{
  "n_layer": 12,
  "d_model": 64,
  "activation": "gelu",
  "tie_embeddings": true,
  "parallel_block": false,
  "init": "normal",
  "lr": 0.011,
  "beta1": 0.95,
  "beta2": 0.95,
  "warmup_steps": 200,
  "schedule": "wsd",
  "decay_fraction": 0.948,
  "batch_tokens": 32768,
  "dataset": "wikipedia_en"
}
Each number is 500 + 25 x the weight over its row's rms, rounded and kept within 0 to 999. Layers, rows and columns count from 0. Numbers have three digits each. The size before them is the row's rms in percent of the matrix's.

# layer 5 attention query, 64x64, rms 0.581, rows 0-63, columns 0-63
139:488482488503527493494445545523494513515502495480489543500519486473569505526518478490490497536514537538484535468496482509468517490462533555481499481503491470496472490465515501487515460462488480
137:509528478455528488511548518527526510531472489505507482492453474516507511492469562497503459494468491505512506496479503504503487493518460494518492538501532495517517503511443577485532481479506480
132:494538499464503500496466460522449525513469521512480533529506486533489480491525520519527494551483458550491503502506495496482458485500525441485517493459478524504448500473512483505512515529476499
137:538496519522461526524503512507427498536492472519543483503496552503440487541526503507530483450493484491492502494499504458512504490514481495490513476531487533504508524488505464537500456515517487
121:523512514539528463492504541466533470500519491498461497494537494478518530566524496513477545493484479489475493494475486505443489496468506489539497470513458481508537525541489485525470511492498488
128:517517478521510528511472476512471511490504521498511488509430517542510508494514483499512459499507525490509541466492510464541497513489538503490517540463498529529470459531488485476493506460567507
122:470481509520493510539492455511469492532507557454462494534501526513515471519484494471513474522517510521451464489463500508480507493496525521503527509564535532507503484491505512489543460506507479
130:457448521504537530523527536520485496486500490523472563516547508463487491478489472491472474481527519519514512495505525508518522513518475491467493445468502493494505501483529482516521463491510444
134:467487490451520489530512516516509462539502508534532494541481510456500484519523523460500426470471513511507475518502496525461514533492519443507516504534476496525501466503495487492500484469502475
148:510492489503478507497471484456487474522561524479538446508516519498521497499522510476529456486540496537486494500489476526480510539554507529497508501466490456543500492485481515509465484544476492
120:490459459474496468520533490503539513442513490485511509466489519481487522495502481521476537481512483476542465477489526510536488541505481536468481493472525504550505500527485497471488532492556496
122:517561522532536480521497516508483491516513521460547480478473488503472528489512467497530474513499489465484490474459515505509511498493477518494476501459449515487524503518481446530551544486499488
118:492489479509522494547461547482518515488498503522472502530496458507488468506473475493521515520516455488520515522511463510477490531533551441483566488482494471497479475518505497499498533522467517
152:470492485504524458547529505517497469518487486540512509490469479545478494494484490497477531486523447515501486465485470507479513505469482511508503531487474461556520510513544446515550520505498509
131:512499491484522495475497499549485516482485522513522544492494469499520542518523492489468499499484499504484531522504526524494442466471415497520500497493468528461511509505499481514454482548480530
124:522480493497477505512491485462543479436481518479489503530517484493511528517470531541499492469484552492522436485541514509475485471487444510477495518534478494517512472482499507511519529532491485
141:482450521529472437518521489468521481559511518511478511481497448520475530473504503469530499492505483457515480551511521511552522491505521488526516484542486521508500492537514487508488499497481498
135:492492523477518519510494507541491517464446505538497506559513518462484487509534493491464474499453497455516466493526525510524492501544479496499520547502493534478472488480504483497525504551530473
144:519512476522449522496505452483480481478478456509507506501507515489469536495471447487504501483517530516521528449482485472496511511486494525493527503546510545533470453499489498467517516502524553
145:496523505494513496502490503538487520529477534507493486577541483512489471489494491529491469486499540462482472460461499518475518516511535481532491527514476461458469477511451484522488518531509489
111:503516463510491488487466510509463553542518530482470512495479507549476477503468505535479514519497486527525498532490515493481504498478505493482473537545520509496513470502473504498469466437530445
114:515469491529524463487543528487449514508505521502502472499529438485509468480462522527504524508507542484505482514471520492470514532515441493506492510475458498514491499524519457500529493552507507
121:484534498523492426491470500506457487515489512520467521516511484525505486453498488509497575484517475529478503479463502467490430474507524494497489505519488497500442499500510491509519509519506522
113:539519475457494496480533477536489515512486522503505512480489510519509460472482494497532521514488447468512530546517478540486460504476501506536490525463499503544470541459505508489499495550507533
124:498457506528515517455532513478485556530564469480468526491506527505462494487484484492496483476465496516527520517496491477506510474502494497521490455518503537426515522508479515493495463488513514
105:528505495485484489495474521500491485490457492560501505503519532516521475494468505496479550501490516511537497476518471480424500507512513499460540487523554445535521511528536487487511489487495502
114:493510519482516478499441537470497506508545531496506503503524489523487527543519498504467518536473494477457518476519465501452508543507513507498507469538478535512473451551468480505485512495511519
117:492532479474484523527508487533482505507510537541496480537506514525491534510520509489451508472520499498476511464538548522480510471456478476534469501545468515483497495476493478505527455452477501
142:461496468481528531518507477509525502510475513489512497526541487531453523477481534512520497514450472552493496471501475466453497525470533490483496473504497526488568512507494531501528531486515510
127:530494545494529513476527544468489479504458464510502496517500499476492460517488506454514542483466503476521518469496490472483485482500547508480515516548485512482498451530545537480503533519495475
120:521496509539448469521493486469516523507524505473495481500505491522498509498459487527496492517473465475467466536506516497494489518511472496528482475515488479423470506522498578497503488548504514
141:488493524544492496477506509499509537488495500532496489526538512551502534489493439534530458498540506512480501512443524475557503506488493503528485497475527454485502469476490495508528523491465528
072:518459457552471559496473502543507492482539483479517516495526466509495493475503488478473494499502505469492455544499477514488499518470505556510505495456500521508444531504516504463498518491508511
054:456499521486489516517507551440505481474440520491507485524487521487525520530533472469507464524517470538518471496505501509488562517492514494499503505464499515485484525503510512511470546530475531
065:511504462529480470491497526573485539486490527490530519490469470449495500508524485507525484454471523510534495477470513504524479505503559485506509503471529487510521512511516517488479519507476439
061:539499496534466540544485502499502501503484495512519498479566488556515501504485493483528489463526474487524496536521494501514552494474489478484494491525520507497472501540527545492449518469458504
051:514507476478462547475500496471491505551473552493513471529499488536482459533522520535505532547506494501431510489503483473528502483498491469505480491486502482470483505449489505532486487496527522
058:499512497523454510563508497491492496489461551484501514504547488519474514492529513519515509507471539468540474522481519515493523503475477517480510455490473500475452551499506513517476543504535472
048:483504495523500496465443483472521469491485537535469487519527511546546492473468533480471501494519494478494477550464469484498519493466513498538503507512477437512471488524513483493481477529501484
054:511453488462512535487478516523487520532538496489502521506506494525557517529486513468500521493497484511495485471454495493480486520470515504526496461483495533559476497450523514473519542484552492
062:526481484541482548450474459522502514503500530501525476498506496554506472498459536505496505495535508514537473536546505506480497486432508503519499521505492520510488541517498512459475511525518481
062:506514454527527553483461495503489481519545481508492498533518513501485486484498540460481511482496504472479462533490478505483509544482514503511557489515534491458471553467493465485499533497521502
052:493503522482435478464564517534522528503517548545518509534519475466479499485453551516509488511498473482486535499473509468518505494505480509475504519470489501480480480523471480474498479519511500
059:501487497469548524516484495527501484475490455483482483538460473520538505467487453474532516524515500473463511502495521545508495519492473520542529499527510563484496470489457521493506510482464495
060:539494515494525478483488506521493496531506501531459514496432505512489515509516480514547509507479511529496523492531486504501475473539471526540458504525480495512511507441493537528555494504456531
056:520497499472557513452484508490503494519476470485526493517508485465500494523527519508555499522492464499470484510493528519510511497498480529446483472473457549545528484460507449508485476480496501
052:479505559487462496469501468455481490467469527483503519507492486502496493510496459520509488472490458519495474472511502533533469496506554532525527512509482455519523451529487533483460482491495491
055:484533493513487512480460494448534478521493462497469466489520485538578500443458523488496484528510490473508510501510505468523487519497516447484522533502473501505486528474506478511503493486534493
054:464513470511515509474502493494476517522499524450508459497510487479507539501498495522458509504484447501482438506484498489518494438505506516490466507530443541504517499446489489509523538476496501
063:512514473515520506496495540507479511501475520527491465492503496551527506473484529474500470527507507505526517539497452494529521473468480503458538560550507462481521479509503512515553514530522501
051:488540512533491487478471516492485481522531475500468466514583511526535459483511526475487517496530473478486528491490480487530465473539505500506449542506504503494466494509450496505485497488500480
057:518530517497532467549490478483528486480536530458495524464481530482459485501489472518514486500486508506509498475497539496458512545498515475449488523516465541499527463502477494498523470485451518
058:536511458513450504500483520473504542542473467505498487500525466515541506506504557494477478510481542536480497497507467440482539525483503507469497509542510508520475499537490505468485490477514489
058:565499466493476546479502509483486557494484513515510481517507511517567487502501478486478468451461487481523518524507453495518509521468502499499514463481527472471465475477521486508528509493521510
051:516552519484484472494460469510504503491511509482496504468482482488522554519482526456487511512499516484518552481468463499470523475470485490477529496486554458469495502452527520512491519528477531
047:490506531488539470498524525471512482502471496467476490488456485489530467468509474493508480516454462466464530505484488514498435542489489525502498506457490533508469497493472503484445538492511500
063:548540525494492473523502465479497501507433505469476493498498544467521510519515495549486534489483458469505478475526538511500533533496530485505473479504534503504499525501472498506501505453458527
050:509518530494518517509487500525487492499485531529493499494529536470545476456495480495490523514515497546512509504553503500455490503465558473541506489514483505485527535491542450528470481475463501
057:457465500521462466495521540443496546502503540482508503498485483492510539509489522529493483524469489504460526448478482466491489514498463530528532499500516493523504528498496484503528497557466499
064:504534551507540460497477471501497487525468476514520513534493503453481518518472471542513463547491483555508474481487500491486493457529501475470519477503483527526509481473508490473520504475455487
073:482530490472568449467533495500475500512496491471523545487503533475509503473510474526482502532492485485474483450490519510546489525529506516497481487509511527506532530465525508479512454480475463
058:495483550480529483492519472491510486533458508492539507501481468474495522507541466471541492471517501509523502429500522496555492490508465513481472486509492539509522468486525544492532512476485507
060:503544491520504486473512523480518518500486516479477501507446516506506490527512506481517484503498538467518501519473528468464543443515537496517541547496479520490499479474550475504526475482544538
060:488540500459513447501466502507474481512472465522473489491507511506511525479520465511492518503492465491496524471478539523495499494570477485546509505508529527544508462478458524488504485487526542
# layer 5 attention key, 64x64, rms 0.52, rows 0-63, columns 0-63
136:529507494479527528486465520481496502502540504501464553499520511446519486439491487475468483524510506544473493504480484477499526499443509533495512515526450466504490503493539510518469512462499509
129:433504483467525492487495526530463472496473467509498452494454496483480490545486511502516483513464506487522509519479568527515493497506474515518511500475496482516541504518472548459526490492477510
124:500498473470527531522449490528459489489504556540491510526522454513490514486490494549548509506477500499486530493520491491519484481512532514495521532493554519493492527500520476522456476497452518
135:505513482546525538507539489456457521509481513510531481472477503485477479497545478501521507419517490493468511499538503501478533490499462473504512469535528518494481510501478461501515509524502461
118:544497543510509437503503547527521477512492491463514505464540501522489479517533520478465533493487510504467468444490534486492537484508476496497531487499519486465538493474523507514479526475519513
121:484503470472515519481473491531522508492518519493517473502471526536476530499487462472517501496503506486518531501494505465527509511519495523474514563516472501512406523548495473490542505475493479
131:482475506516466507494456449449465546498531538518509505503497461485471498446518520488498486527518549477499523501483519526455506505512500527509535513546476499507487506483509499520536480464518483
121:460457515501500567542501536523513538478509493477496535505527478453526469478514529493515498499557464500522491511486513483497493497496521500505458509531525486494534461485539471526525495497487479
116:478490457473510531544493519508503450542483483573527494504508520501499492521509491472505453523479467487518503491499546491456485506498530517524540521502501478477520513494482505549514500491511449
135:487519487480462478499482475472484474541550508525506513522507505492561465493513507501565467491549495493497494509542463485472530554500469521499541510484482459493521502497470493501493521503500501
122:485484493503461515516515508538524470492506470437519510516487519516502504486477473533459551497512488479549482507512510523514475512511425502460456509462493500509499493549493502503530513475524508
127:525483540484546487502524498487499482504495542462521517484498520508483505519528514520563528508538493480468498474462514483497489524492489477510513564439473525478512501498467475488545485478477485
117:517480501488534455504499550469479486474514502524478514530477475520492507484533515531476442512482482504517503519483456445486516492537537502468505499469552476460504489520526466504491504535490511
149:499481476514477458530497520505468429489494531481498465499506515518518514483494498490501533526499490530517482495456487483505481492495468426531547523472491492506530506518515453521544505483517473
135:504520495489518461533493538542492519486500488501518508463529486493507525519492481517499509474467501490466487475538520506528514471454479494516469535480472519481484498471542532495487438568520521
121:507457504485463499500495491502503509481474491511496453500527523507498532526508493506454537511532542466466483513525509517466546486493497482460467549503473512509557470477476536492499519515474540
125:475482491549480467524521503473550464514490492551561514488480491506498508474520501495498497536520473476517488543467490538542496504497516485525466468552520518464493479511498493511517458515505496
130:497491519482512545556512514513464496455486474531511497531478483467486501507485495510492495484488515465471524499501545528500478456519504462474459555483521511494470513504488510551538515545512489
141:512491513555476530465510469524537527469473468502505485500485538518508511459508479498486494459479493514474522460470481489455492531525525507462545526544480529490489534498532491487531510479495520
148:529467515489517478536491500515486492495514510532535498568517486528509504503465484492485484497487483483484508518452554479462511514518525485531480533511493498484465521464455505442504550495509479
107:487470437458549508523461493508494519515545510471496504514478516572473486479502484496483521497501521481512513538508510487498469470474532491529501456549489468526473490502499516468499499478517514
127:525458492507476488495526546507490531483479496506550522531493472514496463511466513521513510481548546446476540518479462511518497510488491510530490501482489511518548467484514482478499508544473463
116:525500518498450481499477468516490466472527484474483530533490462537507491465483490526509558529474477545479524460479492483511539452508502474524537524516502496536491525514522470503491502515490477
110:508541478434504474493518464482460491513486507495529469513462465524526482500451467524497537523476527532513498528530489519537502517497539492538488491452509519480496529490513475501498487529503531
129:483533533511490545497523521515531558482521496476495485474517461537484472545500487491502481504498465484489499497492528456519473525513508483501490435551525491492518518502515519485506454507548517
108:529486451504485491482504507496485468485470477484419508503480525509512473486489523500458492473502503567503542495518503501490509514496520487487532509557510447521525488494530479542471515508504490
104:527458457503521440538501511513526541510512515490527477525482517476482504518531481525469505515463496506450514484485481470494491486471491524453531499499466487466498479518496494486435495485531511
120:489482479510515516512461474527521532521463493517543506462551524487496518548490502512467488492474516513460485530526548468490495477464501467536499543522477487513491528480475481535515464478502498
142:481463493508510514529531487502485502505490546504489442488541497548474482529466518560488476542461481514524489470475497481492465496486501509479522465523488524508516526477492523473491538469474529
133:501476567524551482476537497495497471470475483526468476507485512510491465475503501496487516509476535512477539487488510497468509465523527505472499490551484528532506468499482499530467544539516475
130:485526500534461487505501516477499521491553492474508510511474467493489493496500461483485489505496493520515437517480481524469487455487504493500510492495510502465500561463450519462502490552538545
140:484495548543527525525498504534507523507503501520490514488490477530498556473463505504510498473553484529520476474444470459530514499538480507525486502496477473468492487483477479437511507499504519
084:469548502481452505542501525528519490502511451494512510528482510481530542504484470452455508516464465516489481486486521485466486489503500463498520527520508488478463545523501498470526503493546525
052:474530500530515483485503504478460486500549542510480484507484543492442520485516512502519474493505503527475481498488493500534527500489558524514488493498515490463528520541508534459462542534523467
058:509521478495484509559542492481469531508493515493473530485437480511503526510468559477532506511519505479522508464502501491502545475471483465489468507503490505538488542505491524485488512488441508
060:488498493523479494492490476500505504556495477539527519486493534486514547466556506485512479493444483528519478496515543535529492491511525519444526521525521504473471518477506483481480538465476497
060:493490490479549471490495516506514487512497494493532520536457496527510513475488468517463506529535508518489507523526503538497557514464529563510478470533494483514484498472499480489554501497449531
063:471529514490522483528468528469501502536479513446515538509471542493473524488538464509529462495477494512512475471499562483477510497531511462482514510479543489513520508473464486488526517466506501
050:521484496540476502538489498548537507526499496532509505505456516461505513513520504516484487519485517545536522541548515517509495517496480519562480465525474543487501488509521546521499525524499537
062:520470526436486499495496528548502498503520488528498486535493537477526489522516454454504527480514474500507446477479503471491518473502486522545476485502507511510536537452499508500552497493493521
069:496478467487454500508494534507566479520510526492519515516483487529505520496490453476501509504465448528510469485520533497493476495475479482506454527498467485476465551522472552511517508520516505
066:454517495500476530490501515529507474498494489455501491519523496516504512522466473464449485511488435544509446505484533489461506461475489497499509528489486483513493545480459488503542492524534498
055:469524511506497473552486458511571509492509526517526503494531482496514473503463527489476483515469471504451515541501479505558524504530538498510508492467452502506489511518497459513474501519516501
060:486494540483501487455474481511452477509512524500483501518512470495510514507525537551479535497458521483485534465491553471473495461533497469478506508486507524502492513465511499515549448479482519
062:529486482499512501473473478521483506470487539541472459513537486511537515534525524508525519502529510484495534504571494509495503476496516480497503496527533476544497446531531544502489482484483535
061:487471496474474471464506494483488497568464521516485508507524531499500521507494499519536498466497510453448517518486491503489493513512566519518493470526517547523539448472496487492489467496477504
053:479482525518510485482451502490527456523503460518477531488509519459478548532550518503557475546504523522490544480471493496495514460527462516490487526496477512491488511488494515498506479517511539
057:519501504549532496469493497497509429509519442484458496523497531488514480520497511505467511482526462509491487499505526512528432511500473493542490483489498496524490553493453482499509466492511483
064:514442496485505515502534487465490521510521499528515473526490485527513488498490471498483508489519496463462481539520464518486477534459508508548512460509520515533537504489470539428504501494468489
063:503479494507531535529538514458533474455535496535497493489455531542534541493489494492461467528529497516529509526528508494508501532504472491475522480489443488486474508510521518500507521516543520
058:511512517524516504489494474523509448553547449523484506478483475541518487500507487502531504478504493522494481485501540518497547449547488519539539484476485494502480513488553491525530505478486497
060:530514548480459542481516521466516532510513555497503503484516465490502500519504562534487520539525532497477503491506548498482476524537485515518535495474558505489510487501488462496490474507483510
053:558506487526459491501541480525524495506472498528533509488484549520492483474483464539480479484524500507521543503514493457519484476464512550491464513503475480516471543526512490473466493504511471
068:485495452500560504502536476507516492535523484542516466531493529478489535494481464475437498486509494526526460537516486497496498477480493524489486512549480518467452518510504500490470519497514530
061:462474504527481486480484493534476529541487508480487434506492478522482512488530528495517523485514530509514506548472541472512529515503484491517511508487504486534490490479534518522489562435525503
056:498533489482513473497463434491472475554507500502498489486511511484482504526465515541502538498479546500455517459484471510508524549552479527524500453495505511502534499485498514493513473491477485
060:538502518528484492446510505494477496512481505470522480501485481494467501490550515508523507443513491580511480490511509513512498489504498545482540504521524527513528506534467517489504492466444531
051:535534433517500512479518464505517483501515537503507499560534514513519491491497507460486509464488534494543473546494516511519483511445504502539467505546499490482495533468508514503481515489468493
063:470491493523507527510477473511522509473461539511485476505473450529461438490468533501500505544518512504495518468535470473543526509472494483486485481498525515528548531514480474474493485492528502
076:512503547468479523495503478460486481471442539482467499509543529501467496529518487532538519509539487458471517518524525541530473517533517505520496527487513535512523497478509492468485507511473521
084:501484525498524505455494487487468511487490509500514508518482510489477505526512522514533534495492500474449523476514455497486494529535489534536501507517489510550569449479496467497477450518454491
062:457473497474513451439509475471489525511515480528477525495500513504476523544541533513503501514507508471460490470526492480517473494559499504510505495498515532547531468496514496495481496501442481
056:531498511499500510500507540457430543519447506508496501468478475501491478485495528500472513543480498543439506528508498492496489537490488494554480476500474500510513539522493485510525538507514522
068:526462543507520509485523486518477500483485530512489521476482472479497484526515530510555501478498550532479546500487515525524472487498476502524532513495512497536544478492540495510555507548460513
# layer 5 attention value, 64x64, rms 0.373, rows 0-42, columns 0-63
104:495507483479450518490501420531523471497501467482461477489518499491477506486504502515502489477498494528546521505489515536507519498484533507538532528465499482461554459494483540477500511483504533
098:509542495460532523487485519466527541484441518537529463497470493491455478498492520479448474529509519553480514493491521484530488533497517511515487542485493480544491524487491497474504488481492492
100:499509499492461508502481497498494542501502497497527519570514500534532467524541484516479481461516500510500494511458491494473499518547480485520468497533450555484534530480499445478491500489469493
099:481501545515495489545480502509450556551527513485474496562480507495489521534490462442485478479463526498479473502512506510541509504513469501515514485492498544476504486510503478519467478486508505
108:512526466539461553497492507490518506453497504505472482468510483481506467489515514554483530517492487492507523484555522503508476523562519503473507471505533485500461494482482501458521543524520485
107:515487472456499483493462495542504485441463532500503478482472494507476535538485501483487513491473516515474503455535487516459508517504517459472487529470544513528499518553511486537489510478474510
098:576522467477517439523449510495516491493525507507532502499492497518481449479522495497475505472500528500497501510473509485478506468508483496507485497456466508499538512467483515471504559538477491
111:547490492498494522490534501539501513480475486475451524495487496447524520457552530534531507506486475519526478512452502508492497511482469480539483492523516456497491506532524474513460526517533494
101:471543510474477516501451488505506485484510543531528485524467510504545453531500503511529513520481511491570503518521490480505518508503500511530462527473507437513507477490449509504472494508475495
110:491477511529450486522445516528508447514515509484437527486518474499519486468468506520476503531519513492485524521485541475526488503528491530486511496522479504471450497484513470467521524526462501
092:523461503524509517580471525499493506486519522488527478485519460497481463505474519511485491504455489508499524473471499509486498490455539487544504503526500467535506466503514463480453469486527522
098:525438511492519475531539467489469497479489464495533492475530484466509513530496507542489492501484501458442530518538510496467478477522499511528516535514521498469520552472487517510518495479509482
108:448498465515524525443515476494503495477538453505516476532524496537492477500510478487500489501468507480481520531464538500476474484515520471517480502524531505524520487554461530493506501491478446
118:511523465480493470505518496482485486502487510494527531513464499493480489510496522482479486537522476519557510512478440475505426502525553526488457459506504493518505519524541492500512525472506535
093:505506475487528527472489535495489530510523485506510548480542449473520529529528490521514517504523496518463493512526508426515522524478488541496532515442506474489519507489500536476500534522496492
084:462478543511484517518507460524477525491491524533457528462501455505500533495493494502497538541510519485507461475499480521457497489523489515467510530532464516501515514464501533458462511495546498
095:460467497461544527534491483462514480490490502466516511486533498520477527511507494507530481464496489487520530544437522498509506502503507450502503500486518452512513542482475477510511467465453504
102:511470466520490516487535508454455466502471518508558470501446573498491516495457483533495504536501522497495453484488488487482523511487486505497531484492488480506505517521462489461518528499493504
106:499529509490493526511507475500525514522533487438457490527521532509490490519533465497465487470474516536497512521500532487478587510497518509460515494522504458509499502460546511480487515492495491
113:496451515512506478509544507522525484499489453474491544495511463509504569517513488495497526501539499469524478517542485449486513479532504481510530485495529491481474497516515485462490471481465455
094:478497504460540529508519487512543476435455510560464522512487484516490523522503477492450482522496509533508511501506529461500488487499512498489476478504508511458475522480502458466477522495533471
109:513475522460495490482496494520468493501504519550447438491538491528503511542518506516512467484485466488496489493472547486496458522499520530543468487541477509456477532534506505488500516502491490
108:514481546503444507505510489476498486496513506507548492555507505448525511479516522503484527501466529532487526499451462537495511480478530501495464522513512548459493504460501529492512520505510463
087:535501521489483490498490503512510517493472528492514528448470492502541491493473525459506519469511464523464527526495507492570486502521490523527489473524478500553518536487484507505460463464455503
108:469454489522466466505532495507472519518463497485503495489487481503459492546495508469471502504539509497494483520505599539504493477449530503522488470490486501497529472510533502498507501491490475
106:494518511519510482505513509489478475471498480518498495532514466512477503521500455534512479539470456519493476537485484491540560474471535498513483458453542511514506499493527501475469505541473542
109:499516489496514510465525504504531502498508456471506441514518493535490537532528475569512517488479489494477509499454503538533453526477498493483512496470465467463511511516518465461487514524492503
117:491526494492493471479507465509502475493511494510475522464491519516458490502540456466512534493482518514499496489495535446481480526460475517548494496523545567481489467475497456499505502505529468
101:481531517509541537522502554487525464528493522482523454494494495510544476531506520486496513486509538532526496487494492537486553474553502519502506457480502482477476496494477477497492446507492466
099:501479480420486508520491519521501431519505557484481504519511540506475503486503501531504558556458521516527499495485493501501500490474476498487526528498487531490521486503532482487497468490503476
091:469534506516495512503468509526532544428474509507494488479478515495466527508554492510483521496533506525511481480476485470526490472489519469509509510502445493484529444488483520465547505500483490
111:494504464490465523510459489466482501529489492472444515506479501475487506477488476478522511455524529527490526568520513513531471479509501523501482526492513504447457514512498474495544478536479482
108:522491475525489464495499517525493538493483542509517556545487525531492512459526492502537511529465483538517495530529494513478493449522500522508495465490456489537459506495535526511509524487479471
099:547441502506473513472520495496536523494509461481519502474495530468456486490476528537523521507515495488474475504530467474526495502515522527513450467523529483491516517480491546473531506483469467
091:481498462477476508513480503465503516474512549534522490504485528492486534505483505469472531421471451536510499472464481472508476463527480502473495501499488490475507472488493551477500521503525478
088:504464499460504480505536513478493491477505500511508484484514483546516485492481535486531518507506490532493472571472499528485499540491520517541485441516476480494495512552482504498533508538445520
099:476519471530522468507461490482531477543542498466448519489512521485492492503515516551498488527485515507479486519461478493462520455509513506503459518458517494469503540489492483493554494520525527
109:526493474462526486504515502465509485503477532482503490545496511497513470489478523472479543546521508482482519465577526486487527529470504486497466526545514496471493519491478467486517518513481548
086:530505516534460485511470520481447538480527510530482476476509506514500494524491434484519513548468532479490490517527473480488527468474511523506525508459519475483507461479489498522532520474468515
100:536481488508504467515525496461509519505515503513518437521457507464466478459456526509490488473534485519533536521491521483475495519477507475492520507474508449502509513468517541527468465481485474
093:497499479544541448489492491536496487535501511529503516507496540492459485498554542497495477452500471500513485477471539446529517503508470495466463468475549507496510505491483495494536490489495507
109:522529490470515485507496517495484476528502490511461543461450506486513537481519505479497471502461534528543517514491478493496506466533485493520512471535489519489488557475543534465543539491506492
106:455546486510501513510544492454490530484528510478500516490469549483524538520466489489478505522478475463493462545488519488497529510505515492519495509491488494449474501512477513541474538530529538
# layer 5 attention output (transposed), 64x64, rms 0.345, rows 0-42, columns 0-63
108:512531493483490432503496480507543471528476503527522486490474488498514548481491531510494525490510499515526484536524503552496544486493484544508496509526515488522527467474518551511501511471451537
109:490492529489492513503508513532476550487449467464454491485463474486498509491470464474490483503465538497520533490479543505503496501467469476537483501507517554490471502480496524495547481453503486
120:511465460510411519489496491496480523514501530492506496526507489546498476451440486561509522498536537507506491518508497517510501550490492511509476487508512475545484500490485487471480510508509498
112:519482474476513529424453476522512521440483501496489499497523511501518480505478487513472515511471521472474479501529486534515438514461500513486477500462497469479508494481504517470443498503503497
114:530486529492488478494520515478466481503462421522517475516483522498481488485488463483503502462505449504529504512470502487492515505558467501473546478530543500492533467474498495518515467513487511
116:527529504489474510514473504516506473449467470495492481496459507495512522526521454469502546480499500531532502490521524503459499476508528460516520539483496517522445489519525473493496554498528541
112:550492484509503456515498573510486497526521491481485483525488438544520479484482506506518530491511523476505520531466485511451513491503473499506489494528472475513481482532464507503468551518525492
112:483478506539466480483461504492492491515498500531469556498491494486529484502545514494498512482524493543488507484518472466548507456538502500482497481484526430529482504489528492520496456459495471
109:474495508489503492509510492537489508520523520501537477488447495506515514493505520506555466475480488545549495556480548508496492481514482506514495501459521502514510482503477558480451529500466460
113:520515518516561471469508521500485483483459478538515488558513490510513481446457488532503487523536540533501520484472498490490510519525522514477519538505507468520522465509484467507520489517456504
103:454508504511535492500474515534474502532513492517480539530569466536492492487493493501469551491496474531486509484466506473475455459482507473545511486530513503490512497486532501507487453481513474
103:486541504477507454551478473517495477523512511539511506565530514502495514510523460501472481507475490478481497458498506523477486535540500461504505526530489493472448509485460497526518496527539501
113:499483486512467505490526497484498507509489524517514487528458510489463470475475556495498505497473502458514511511514526494533497498511547505487518519569525533508474479565494531477482473499533450
126:460516515489519487536522499495510510471524490447438512474529483516482478489479518504507513527521504471550504527493485533498513537538535478506506492452551483496526528512530527495529535473521501
111:525515476477480488528478533502491548527535552482546505533485466484539508506527511503511459497494478529487540512501520495475548493515464512488490486477469483449482506481480536537495473513502528
095:484491552533441527519493473483523510476492504507481513513519506488502527515480466512508473488509528519458446464473479489496475489532531537487477504533511459474538469474476546491505526523511503
102:463534454482494497536517460551509526555544532518505510518491528552475517477495490525495490519499490519502494509488537478511511498506530476487455485528492510507465529495476468505526473468536491
101:521503487526519503519509490502487487501483523474542468512502497537465533551511515533512458473480504483499454463455512483511517511512468484512510536483501515526559510518488503507569543494522491
121:545506479472511478464514504496498544489489500502507513510490554494475488529496520559476550475476517496501543483516498457468543504511491538460459463544506491495512477489485530493467489484502497
121:497527521519485480481504497473521527479520523528514480521489539538463512525513483533496476502520481454476497511508498468537521516524525481554488516459495436459503488524475450510474491497475526
099:494466560481492560506531513484494529500452522543478498535486470540463502521498486491549496508485519501525538497513499471497507505491539456511489476511524501482509463481515498515479541477468512
119:467512476456483530493505464489468491529470511540478467541497506525519452490488508469521457507486486540482539469512433487493467500494532499516521503505511465529480499493477531485497497457498496
111:498460513508482456516538459535496514497471521529505515542529460470518481473498499527505551503501518469481494500476497510532493483493483531517477501504477508497451471490535503515529538569485486
099:515513510497503506453511520522508497493524470488488525497504513493539546470492481477498490540505551538530531490454560513510495520455485492543500500500506513500495559471468463475487500459486503
127:482479509448468494513529522499543485477470497515510484521512483485522493551465515457424505529497499481489486489546516528481508529460482468528483497510498449505534512516483491499481472483515497
113:487518491490476457474501519483493516507465506512470509514508447520507501497500544537498503511453454516501489538518496478522475463501505441498504497476518507471496537508479523492454503564471540
119:497534465491467468495508424465488504491491518503501476477455487561489491478489503511498548515504461510477542464524456476526472491488459522485504510521508505527497508514484499513508476498506546
130:548495513513490502482503508471488498525466535509549511467475504510508455515512480476532509511498503482493515528507482517491527521450570507520497466508503489481499542502561475518435489508493487
111:496477511508524529475587495550508514506514458537542485490506492509435506503496488522520517451490472473508521525491490498533462490504473509523466458462486532508513505505490493506495508499510494
115:492484502478534480545497536518513481509461548513521546476465499503506514485512470509499523519480441543509497466461481490480479515464525503467496511450475481521505492532534479512505547491515498
103:501468510541474468519530504484486553470501511475493492475487483532508535525486452491494475479542508530495498530495494511525525492438483501543519500540502507491518461541492527476511476479478541
115:531521483466534500507483501544457522483460524528521510513455511499509490473489493529499494503541528464511509560530515544535511504504487510496490538480522479503492494469505437487523459516486491
090:458499582465514496507505491499500527479520498511488484504460507502458509527502526486475508509530536475486531499502519504524508482480456514538512504469517466483504462518480504490437495482479446
089:511540521505533503496457474487453469456510505464500483496507498507470495477516470484489533493480472524482508457471489502468499475472481502495600530501480513501493514541525488507509494474500485
085:502514514496518519470503466511501499495510514515478484526519474486494502500476571471506499559523534471492522545531489502454530510455501515552523493481497512514499512456519466503517488466448504
072:519538521523534570460511469542519523505523511461495525496491530505505504511519475501483537485516516472512506461490534483501482470480501519498498550515499512506526510456538558512499488469511477
089:467466478453487511525525524488498516469496527515519520493468500480510495477501434506527493492474477523471510496548499533540472535509521509470486485542483538514519470544480485472454497520503499
087:477496498500490555551530525523456514493522510493468495481544508493460457513506485533534499467501523533522515495525509490450484470489469492471506481519483497515540510481496496537532473465507459
082:457477509516531510532497506496553465491466477513498546537477532508484526499502487558476486550515457542520462499506501495525473509519534494467511532503516515515517495527537509522498496534522494
074:520502481499479538497511471512492551480529508498496509535564503479473471510485515524441553458494486522462463507508471462457511487504490520506500469514502488504465482497514452482476522485510508
085:503474479482464530494510494511477496493542508532522503541503494473531476464473495507502500468540537519490541495509475520459502514541474545538512530472477483526488499488501520491517507577520481
095:480458467499530520479488477517522549497509549516529519505430533498484531522470510480503479534465507523477496523493515487484510493443543525514510484524484485481516459512481502486477478532492482
102:488481511455498498502473480501512503505433541520484498493531482522511523493511534506533519509523531494492543485500524500508526499478506492448462487526492525542518435498525482506464493449464504